Part of a small language model's weights.
Training: a variant of Muon for these matrices, 7028 steps.
Each number is 128 + 24 x the weight over the matrix's rms, rounded and kept within 0 to 255. Layers, rows and columns count from 0.

# layer 3 MLP down (transposed), 1024x256, rms 0.044, rows 823-835, columns 128-255
[[153 137 109 136 137 131 119 132 129 126 115 156 146  97 137 101 124 144 141 194 130 143 137  83 111 101 107 119  99 149 117 126 128 115 123 166 110 113 127 142 124  72  89 144  84 107 145 155 135 139 125 156 167 118 157 147  78 157 115 141 168 117 168  90 117 142 112 149 162 121 115 129 142 137 120 142 127 107 147 152 128 137 103 152 172 137 155 115 137 117 109  74 150 133 142 106 142  98 132 110 116 107  90  84 170 136 146 115 130  95 133 111 120 142 151 129 115 126 154 164 123 157 118 110 130  80 147 127]
 [141  87 126 131 104 126  94  84 102 114 134 106 113 145 109 125 161 117 107  95 116 122 111 136 141 141 114 155 126 133 120 153 103 147 127 162 153 171 135 160 130 112 103 161 122 119 144 149 166 170 103 122 137 118 121 106  88 120 115 134 122 131  90 118 121  95 133 150 114 154 111  95 127 133 167 106 112  98 127  84 147 155 157 154  79 161 112 125 186 177 150 115 129 133 110 152 125 140 149 119 110 113 116 131  83 143 165 132 157 129 146 118 102  72 114 125 126 125 138 111 102  97 124 131 149 145  91 122]
 [165 126 114 126  81 151 129  77  81 136 165 129 136 152 141 160 110 149 149  96  96  99  85 124 139 130 107 139  98 145 136 128  92 130 128 148 166 141 133 106 132 155 128 106 106 123 127 108 115 130 170 114 112 167 111  96 105 127  97 103 101 125  81 150 141 106 121  75  97 131 139 144 127 143 126 141  91 133 111 115  89 120 116 128 111 168  85  71 145 104 103 115 124 149 105 136 139 199 157 165 193 152  86 125 139 138 139 111 104 162 100 139 114 121 156 156  97 105 147 126 156 120 141 160 127 161 139 168]
 [139 139 119 117 144 138 138 108 143 113  85 106 138 141 127 116 165 136 109 102  95 122  98 162 125 159  99 113 144 130 132 124  89  90 131 129 153 173 147 123 112 144 115 108 119 112 169 133 163  99 137 154 122 106 104 122  86 134 133 123 118 148 136  96 102 108 100 102  70  85 116 121 165 135 145 137 175 140  97 138 159  70 125 158 112 144 153  72 140 137 117 135 137 106 146  98 137 141 107 135 142 148 112 129 103 159 128 131 101 149 118 154 193  93 138 117 150 112  78 111 155 157 167 124 155 141 145 154]
 [131  84 138 162  98 154 176  87 145 131 118 106 110 144 107 132 134 136 125 123 115 176 122 118  97 107 164 116 147 117 135  85 164 108 133 104 171 139  85 115 143 114 103 112  70 131 148 118 139 145 147 185 105 141 124 153 137  88 120 128 148 121 114 124 145 121 131 145 101 120 134  88 124 132 139 144 161 118  98 104  88 153 144 130 117 136 130 107 113 160  99 122 128 136  91 145 155 167 106 122 105 152 120 162 140 155 148 124 153 110 100 108 109  68 128 158 171 119 139 131 115 145  94 138 100 140 124  96]
 [169  89 104 140  97 115  90 104  93 111 108 157 106 122 125  95 126 151 121 123 132 128 125 167 139  88 119 110 138 128 120  87 128 126  93 132 118 125 129 120 189 113  96 134 174 121 123 153 113 128 100 135 130 130 106 160 157 108 121 106 144  66  78 147 160 140 121 158 140 120 108 133 130 113 118 143 168 123 134 105 128 154 143 129 104  98 120 144 186 136  94 166 112 132 133 111 103 161  96 124 121  91 131 166 152 158 101 139 128 123 127 150 125 127 137 147 116  81 102 108 124 156  89 120 104 146 132 117]
 [159 137 102 109 126 110 135 149 146 126 155 101  74 124 130 137 143  78 123 158 134 136 135 181 124 127 108 104 120 104 114 191 129 146 134  96 143 123 117 134 157  88 107 112 102 143 125  86 153 119 147 138 141 103 107 106 158 130 154  96 126  81 161 168 138 180  99 144 127 166 139 140  85 165 105 162  97 105 116 163 145 152 111 112 117 110 104 118 113 166 124 133 167  80 170 153 120 156  93 153 127 109 166 127 108 131 126 150 155 100 103 144 114 128 104 125 139 108 116 170 101 173 117  84 147 163 108 128]
 [151 146 141 106  95 108 179 123 116 129 169 128 158 123  69  71 158 111 121  87 114 143 108 109 133 135 118  82 120 124  86  90 117 104 145 140 110 137 127 131 128  88 123 148 117 150 131  77 163 120  97 159 122  76 152  82 135 129 147 136 108 109 126 145 105  94 164 136 129  85 149 138 147 134 114 187  75 122 161 104 147 125 146 157 139 137 136 154 120 114 117 115 112 146 115 109 131 160 106 125 164 137 119 118  82 146  97  87 152 126 130  89 125 116  98 128 126 166 166 155 132 116  91 164 108 116  85 107]
 [100  94 165 148 102  51 155 116 118 154 101  85 117 135 169 106 120 151 136 168 134 115  94 173 135 170  53 135 151 158 126 132 113 117 150 183 146 150 109 168 129 137  99  95 128 134 166 128 145 180  95 139 167 108 104 111 136 135 135 173 103 110  74 147 160 103 141  99 159  81 115 138  98 157 157 145  75 129 137 154 114 158 124 199 107 128 148 136 114  86  95 123 114 109  91 176 118  90  64 124 111 124 110 147  95 144 152 143 136 141  86 111 137 120 163 130 133  90 115 107 107 118 105 129  78 169 165 171]
 [177 129 120 128 129 148 110 112 117 138 146 140 175 110 131 144 161 141 148 111 177 131  98  69 132  98 123  62 121 137 153  94 115 103 110 100 140 131 122 158  93  85 130 171 138 149 160 105 103 166 102 127 124 102 117 136 129 106  90 146 188 101 123 137 122 124 128 144 129 146 124 114 127 131 129 110 122 112  81 127 125 140  93 128  95 140 102 127 142 106  99 131 122 167 167 111 117 109 119  94 129  98 113 164  88 154 138 143 114  73 128 143 126 154 132 164 172  94 129 142 131 159 100  93 149 143 161 130]
 [120 124 128 134 121 112 127 114 127 156 128 124 163  96 134 129 166 134 158 128  99  92 121  80 118 113 128 114 158 122 134 104 159 107 134 136 117 119 134 109 169 116 126  69 113 104 118  69  99  93 106 132 108  95 100 166 172 163 142 119  96 124 157 149 116 129 139 107 141 116 103 131 122 105 158 128 112 150 130 114 146 122 129 128 136 123 144  97 127 174 173 113  96 173 112  85 135 124 131 171 151 149 194 147 121 124 126 139 141  93 139 108 138  96 159 110 138 119 176 120 137 140 119 137 147 103 111 125]
 [167 103 130 119 140 160 128 120 125 146 165 116 169 120 168 127 158 111 122 133 127  98 155  93 169  98 123 160 121 125 105 126 145  79 174 155 164  87  68 120 128 116 124 117 157 124 137 106 114 147 135 158  97 145 161 124 126  95 127 117  98 115 106 132  90 142 135 118 147 122 140 126 153 165 136 113 178 112 137 163 140 134 104 161 138 158 163  80 130 188 107 140 154  80 106  85 112  86 118 116  88 140 129 129 137  96 135 132 150 151 127  99 137 119 106 105 142 137 115 119 147 103 108 108  85 151  96 125]
 [127 134 138 129 151  83 106 149 145 171 143  95  97 134 111 137 106 115 144 127  94 136 156 145 109 109 141 162 149 128 135 110 156 166  91 139 141 140 126 129 114 149 125 133 124 115 167 146 148 100 133 139  92 108 151 144 133 118  74 135 145  93  71 147 162  91 146 138 129 140 122 139 136 134 109 137 129 159 100 115 130 134 127 138 117 126  97 122 141 158 117  75 117 149  98 133 112 102 110 158 125 139 141 121 109 136 164 126 156 136 167 145 166 150 117 100 174 144 181 156 133 162  99 159 139 110 113 110]]
# layer 3 MLP up, 1024x256, rms 0.044, rows 824-835, columns 128-255
[[ 84 102  82 128 103 134 144  99  77  99 156 130 130 164 146 132 155 139 122 135 169  75 145 144 126 118 126 128  54 140 169 158 115 141 112 126 148 127 167 133 126 118 162 126 115 137  96 112 121 151 113 117  99 135 135 137 148 123 157 136 133 149 139 122  58 134 127 147 151  85 167 143 122 149 138 143 141  99 124 112 131 119 106 139 122 112 159 137 112 143 126 138 137 130 118  94 117 126 129 171 154  97 116 104 108  84 112 175 110 117 180 119 130 102 168 109 109 122 116 132 132 101 145 130 133 137 152 123]
 [133 133 181 111  93 144 147 110  69 128 108 157  95  93 105 132 129 112  87 174 150 126  91  99 124 148 108 148 145 139 122 165 112 162 125 164 154 104 121 140 134 164 123 137 108 150 116 118 123 117 130 147 134 146 143 142 135 102 102  95 143 140 125 139 124  95  95 123 141  95 123 111 116 168 141 129 115 166 103 126 136 121 145 130 155 161 111 187 136 114 126 105 103 121 113 115 127 128 102 110  98 111 140 140 122 139 106 144 110 103 154 145 208 127 165 127 150 158 164 174 135 119 169 130 158 116  86 161]
 [113 182 116 136 150 157 133 166 144 108 100 154 152 107  97 142 139 129 129 129 102 176 136 111 103  93 127 132 162 156 155 104 119 171 159 128  90 138  91  77 164 112 143 115 159 166 117 173 158 111  93 114 132 118 182 111  95 146 126 174 154  82 157 168 183 181 150 132 142 156 112 131 134 114 149 162 157 130 121  88 111 148 114  92 134  81  80  97 124 169 104 124 113  98  93  94 122 166 110 130 132 100 154 150  99 132 110 148 131  99 104  98 144 118 156 122 111 121 149 162 145  85 148 114 132 131  84 119]
 [124 136 151 107 130 123  95 168 130 136  73 147 130 114 144 150 156 140 117 135 154 197 129 128 160  94 157  72 153 159 119  98 116 133 119 131 134 129 140 115 157  98 118 109 117  91 155 135 165 104 136 152 132 165 132 111 100 102  94 112 144 131  99 113 147 180 124 143 129 123 100 120 120 116 129  93 127 115 125 103 141 135 110  93  90 109  76 104 136 142 131 107  77 148 138 116  81 127  95 167 143 127 126 142 116 181  97 105 106 133 126  70 153 181  77  69 123 142 105 114 112  89 149 126 143 129 173 152]
 [115 182 142 151 115 168 106 136 109 122 152 124 131 120 161 122 113 112 102 127 120 149 121 153 122 139 152 157  78 168 104 142 106 113 121 101 123 116  94 125 105 171 147 159 110  97 158 128  98 123 124 137 112 127 125 123 121 122  73 136 110 149 109 146 189 113 134 110  92 104 130 154 125 157 154 159 118 134 109  99 131 102 137 112 142 118  76 111 127 137 125 105  66 135 141 115 118 135 158 132 130 134 122 152 116 153 117 158 190 160 143 105 106 131 119 106 132 135  82 138  99 143 114 142 116 111 169 102]
 [122 180 138 115  64 130 138 136 164 161 112 121 116 130 160 112 146 110 140 146 108 127 133  88 116  83 152  88 123 112  86 145  93 125 136 107 152 166  94 110 164 101 118 128 107 104 149 160 170  93 192 139 156  71 101  92 124 140 115  96 129  83 119 124 116 195 147 125 139 127 148 127  75 115 148 212 114 154 133 156 130 139 139  87 156 124 110 129 100 149 136 111 139  87 121 158 105 116  74 102 122 114 166 133 105 125 138 131 172 120 106  92 154 155 130 110 152 112 104 130 141 119 157 130 120  98 168 120]
 [120 132 128  99 135 149 124  99 158  83 140 118 136 122 192 133 106 156 153 137 115 124 165 151 157 120 153 140  66 132  94 159  99  63 113  91 162 125 143 155  94 129 162 108 158 139  92 120 125 132  69  95 120 112 107 152 147 128  87 137  97 125 149 127 164 175 135 130 132 112 147 126 133 143 150 107 145 159 140 143 132 139 140 112 101  98 122 104  70 112 149 154 132 124 147 121 123 134 167  71 104 153 157 126 106 117 124 148 156 137 123 134 120 144 104 161 113 144 125 111 138 153 125 114 131 131 113 190]
 [138 139  97 125 136 136 128 108 128 180 112 114 131 149 130 128 121 131 112 130 130  96 115 164 123 158 150 114 175 152 187 107 137 122 127 105 142  88 174 116 154 149 133 166 130 127 116  95 123 148 153 141 125 127 126 119 145 166 154  98  49  96 140 124 130 113 101  81 141 110 119 147  72 138 150 167 111 133 155  60 108 183 139 126 202  90 214 106  97 149 129 110 141 122 147 133 117 166  80 134 134 119 163 151 122 125  76 148 155 129  95 134 146 156 133 185 132 123 114 107 147 107  98 108 153 169 152 190]
 [103 127 119 146 119 110 184 140 107 132  93 148 122 100 124 125 124 142 103 115 158 145 119 123 113 157 114 160 105 163 186 155 145 130 140 110 120 147 136 135 162 131 132 106 102 139 109 106 151 156 158  89 126  80 158 114 151 143 128 145 116 128 132  87 140 142 132 164  93 126 156 130 114 127 118 127 118 137 136 158 110 162 146 162 141 121 128 108 113  95 119 135 147 127 160 136 104 165 139 112 135 153 137 158 118 156 107 127 172 110 141 126 104 114 171  88 103  97 121  80 133 133 116 113 115  95 140 126]
 [175 115 101 107  95 119 135 150 135 134 124 154 139 127 106 111 136 139 116 147 166 114 110 117 148 137 132  77 166 172 121 162 143 117 162 154 116 105 112 152 135 117 124 117 117  98 135 138 102 115 150 144 162 114 118 132 184 115 154 111 113 127 131 155 129  98 165 120 180 113 117 109 109 131 153 176 134 138 113 115 116 129 112 134 141 132 120 134 151 132 140 126 165 152  86 133 145 142  89 127 120  59 126 114 100 158 116 116  95 127 128 130 110 102 144 155 145 103 167 159 128 151 141 151 132 139 127 117]
 [157 141 173 153 125  59  81  98  72  86 107 115 124 140 100 120 148 161  98 182 130 162 128 131 126  94 143 136 112 100 136 163 114 175 137 110 140 150 136 166 138  96  86 163 129 111 143 134 119 149 104  87 134 135 123 133 171  93  90 128 142 153 149 165 107 105 143 131  80 148 133 115 128 106 121 130 110 154 100  98  85 142 134 147 126 132 120 100 161 134 122 144 165 120 165 139 141 117 190 138 137 130 141 139 135 126  82 119  93  97  93 126 111 155 146 104 121  97 104 174  65  85 112  98 129 104 131 137]
 [136 147 176 113 130 103 104 141 112 116 145 129 172 142 122 109 145 138 117 137 142 173 113 116 119 121 157  96 128 125  83  93 100 102 149 116 107 101 141 134 153 135 121 125 119 151  70 128 136 213 113 146 160 109 106 119 111 132  71 116  85 180 136 121 128 157  95 125 139 141 136 135 141 162 128 146 136 140 106 123 106  95  95 108 123 140 142 118 109  87 133 151 128 119 200 157 130 153 133 116 130 124  97 153 129 169 129 125 133 127  93  98  85 141 135 137 182 153  93  95  82 134 129 131 131 148 125  81]]